{"qk_norm": false, "init": "normal", "init_std_o": 0.00637, "optimizer": "soap_variant", "beta1": 0.95, "doc_mask": true}
Each number is 500 + 50 x the weight over its row's rms, rounded and kept within 0 to 999. Layers, rows and columns count from 0. Numbers have three digits each. The size before them is the row's rms in percent of the matrix's.

# layer 11 MLP down (transposed), 768x192, rms 0.29, rows 274-288, columns 96-191
102:415458578512444549564501466513577519472520484473502508489437540499559559558421452463494439546448503552371517522384528488451448540604519520464528561592522478479432441411611482464526479552538546550533592580491498618518491532599514531401416523558593456516479504605493489554446451474501481580
102:471455640558525604360500478515534502525472381499469462538418463495464616497511485449432547512586472536593362453494528570487559553425563532487488505532490470585512464506488575519422499562457488505524493595529488628422499499451530528424473556489509507443511465534496561528403505449482489474
094:444473501527543540602407622442545566477477439538445582460465484463450487437486498511506583543542487524488499584504551541422520480567583532467504463584474453513585501569459581516459485474412462502535500493449481558510458560499551537417495506449567589550467458411494607440467459496390439581
100:381497528539494436580428446543515463430462452509507622535469484532436441510540463486424529467472460490418453530500426432539543473431497539519446487562506618613479553476475440463556567473491452499485449480559428562426433487544612466510455467480490505556536462459540490501516533629493506464
098:555514494465484564498468497481532454468552505567531531503456566440550494534478471481491514554419527439492497544390578432506596560479451517502564483394403418462429508488382502536451405446510481530507505409547477492618521514455594505554489483517574483411481467417473503474489485478435428436
100:461471580505513495529462443602484418550527407581549547396514478436534473504417362450434471500450505439548424459434437532381468428480504509473419539470550502566479550443499383364471484512452553551513507420369526516484496508590523524528496472481533485492506496510482503424480438527540562384
100:481550542516477460533482535507507458496413513536524442536522512474460516529558489395511390449487497512513475501500425547524544424548459379499592449431598494394495559470601486469467497481416444566456597527452571455543458461483502396561441455439533367445465526554467502486472543423597379481
093:467475439532486504460415573548544505555512492461463524483394556487439552492558507618420418484551531443538576558426553543459524486504447472556477456517461539594456536542553539492521502425470483444545513532425529491388572535561594517438478470441444498485522504460468500507477529468510521540
105:423486524475605481353533489471489502460487477401483548473476520479534587483528525458503601514469447495496534601425483409534385505529457512495579378512475548544486418525463561424473633521507520469445516570555503495513476437520488553419521455514405471526482512469409569522494479497460487472
102:437503529518493517452520532382525591520527478419512478465506571520592505572483610450481467509499602486556552525439542474489505518542500509516535482504440428573394438522553597486495416468499556497512570585418507555462553546489429553458345542487570515509527464501562516599513474492468491523
083:521510525585473528439451490471598525617525439541419508518527541592460496558548406566565463613540476503459610507468535555515522528485465554529476582485487529568474429535503497493555532479459480434509551512536531544463498524516379450403481560449464464517478499496486440495509502561500557416
090:503479578567540531448431439475488457549505560415539552516415486412537503530515525532501478546515556544521613539470496582493508483538553433502538471527501499509503524548533392535471519458556408559507439428613493508500539483560477550522522512554433490455477510512514406502496542523573447539
094:523480585444481444402484552504523548452446380528429631551412511517465525528515554569511561507423611533542567559431555430477508524472474515561585433439521504550524556528566604528510495356545521498535550526508584517534472452576504515518513511550558505400500524480514506505539482498557531507
099:399399465453472494536542483521406534443526492599470489450593427472633470477554488509544576473549460507454523448534424453656498437536413489554566589515421496478456500527560555555394431481490533536565445498540656405544544541542529469509457503522443596444490473557454400509537497464552487535
105:487410506500441534512493498545477519485504507538417612560517461561482503429487415566519602526531503519459487532515414406572474515547521559568495521461479485537415488484456483571411515480519446475395468485443536428457480467609577459454471533450524490549504548542481512453550510505491437513
# layer 11 MLP up, 768x192, rms 0.191, rows 275-288, columns 96-191
095:473457538460421512469515448499485534535485421539485527543529503550524459536534421466543598594549498542554535382435588557459455469599499532494432589542516507548536496522457446569556426483536570610418522595557467365501527563537558536534366488521567409414483475513417538521560556541547549560
095:548490353505515555456487553466495489523589471455595549577502411450522547537426530465533455467548509441429510498535532432435525521411526551510448542477534478536513454461565508387531573562563454525534425528516570428441445389508475508499389533433426502548476529435531440500466470461622548539
105:398445458558537504453548574449435468575475512430556557477468594514548515437599521594508480508548531528413434514551495555412474542459481516368489506509479498508483431571572525496592538462524571500562469550527421468551537454564497465471546523545520498487566492456513527428540482442486505486
104:469510552559461531533501451528446561541428527418541504437581516445468478515459392516594588489599399524544422490480457433420447511545467420524500460514408531535506619536523348479519481532466489396523437600475579510405610591494564437497422599439481465533581471518544531588428468527543500514
096:503534487518464565470531560446570544418488467475451448518517556512472521488550637508561533491489545521542461556564478443588446499411584432523538503527467373462601527524435504570474393419499501395558498538523501449492505531420536459474549473466501442410544528497520477515424569516477534493
097:504496538501463572484489490533411536524499461563511490526481499513500493512503501501515514489517394557414496583591539561550592412508427490464514507440514555438502469506601524593530455502456474481388489425503582449439515587446387471437447468552541507522566509515484590526546503578650505550
101:499490607494563479500499569485506472583481544482436551432583513562430476501533514435559387564507526548525475493490468609594451410558444511535534402582601522501542451480456437484457515463512456538470502508433494509490514447494483535559526498385429542505441478566483476497493567525560518536
105:488525592498460547483489483529538533466510525479486486616547552464432470427397554406437491417517465491484394488489532554533487498545482475534451475465374497442500502536419458500491610542523469456502491466499478413399570434554505520521491552555524453412531546528420579427489486470510540517
102:587500545485451445507555478571545470572530455471546448516533394478462555468508493514445485463478461510548466432502442522546545488479480524499598442540545479442500568427478515478560551515577535618578524488500453559476470520434538514491559565504557478427478482521395495515479460569470675530
103:501529508439514479516542439465549458511537486548472574579520459574511418502524553491477501517476450508509540551514525488436594474512464436478546537492537622574524480439475501603518527520488545580451482511457471537492421490458451507485476503506527520528566560428468645431391502529487510527
102:525552399503488645547437591484503585514511406581384501507533510550522440522490468457490490460457535459548464451582452485481512504453446521439482479510441472497531450454418518446444523555414433513561489528521481417487544489364468444464434550511515423519499594495538424429593532447563511411
096:546413545465423516540419574531503484470441535514521430524621514543456527616470530561535420512496554472559528640523507517506545457488611550478420503523503552486517459479521498500538398552471479514509425564581440551558485548510531422519510469516426527489560547588536524513480617428481486539
097:524512465628584506560523461488428487503498506502497537400555500529577458465434416505517566514538470574477549484437498463464511619517518538461510530494495360509450464489478474649529533556498494527452360445441558459481523499479435551444416557529475539507494450562524495520483491570472594476
102:411490523463493456536499493480552481446482486538527401563580467491473525512352533597519446485465464491606456528538597457593482534492512522525450403525473454545526544451442456579555471538545428443557495450524592519425548476574461520485463495374464464495510512451462484515411542447509463424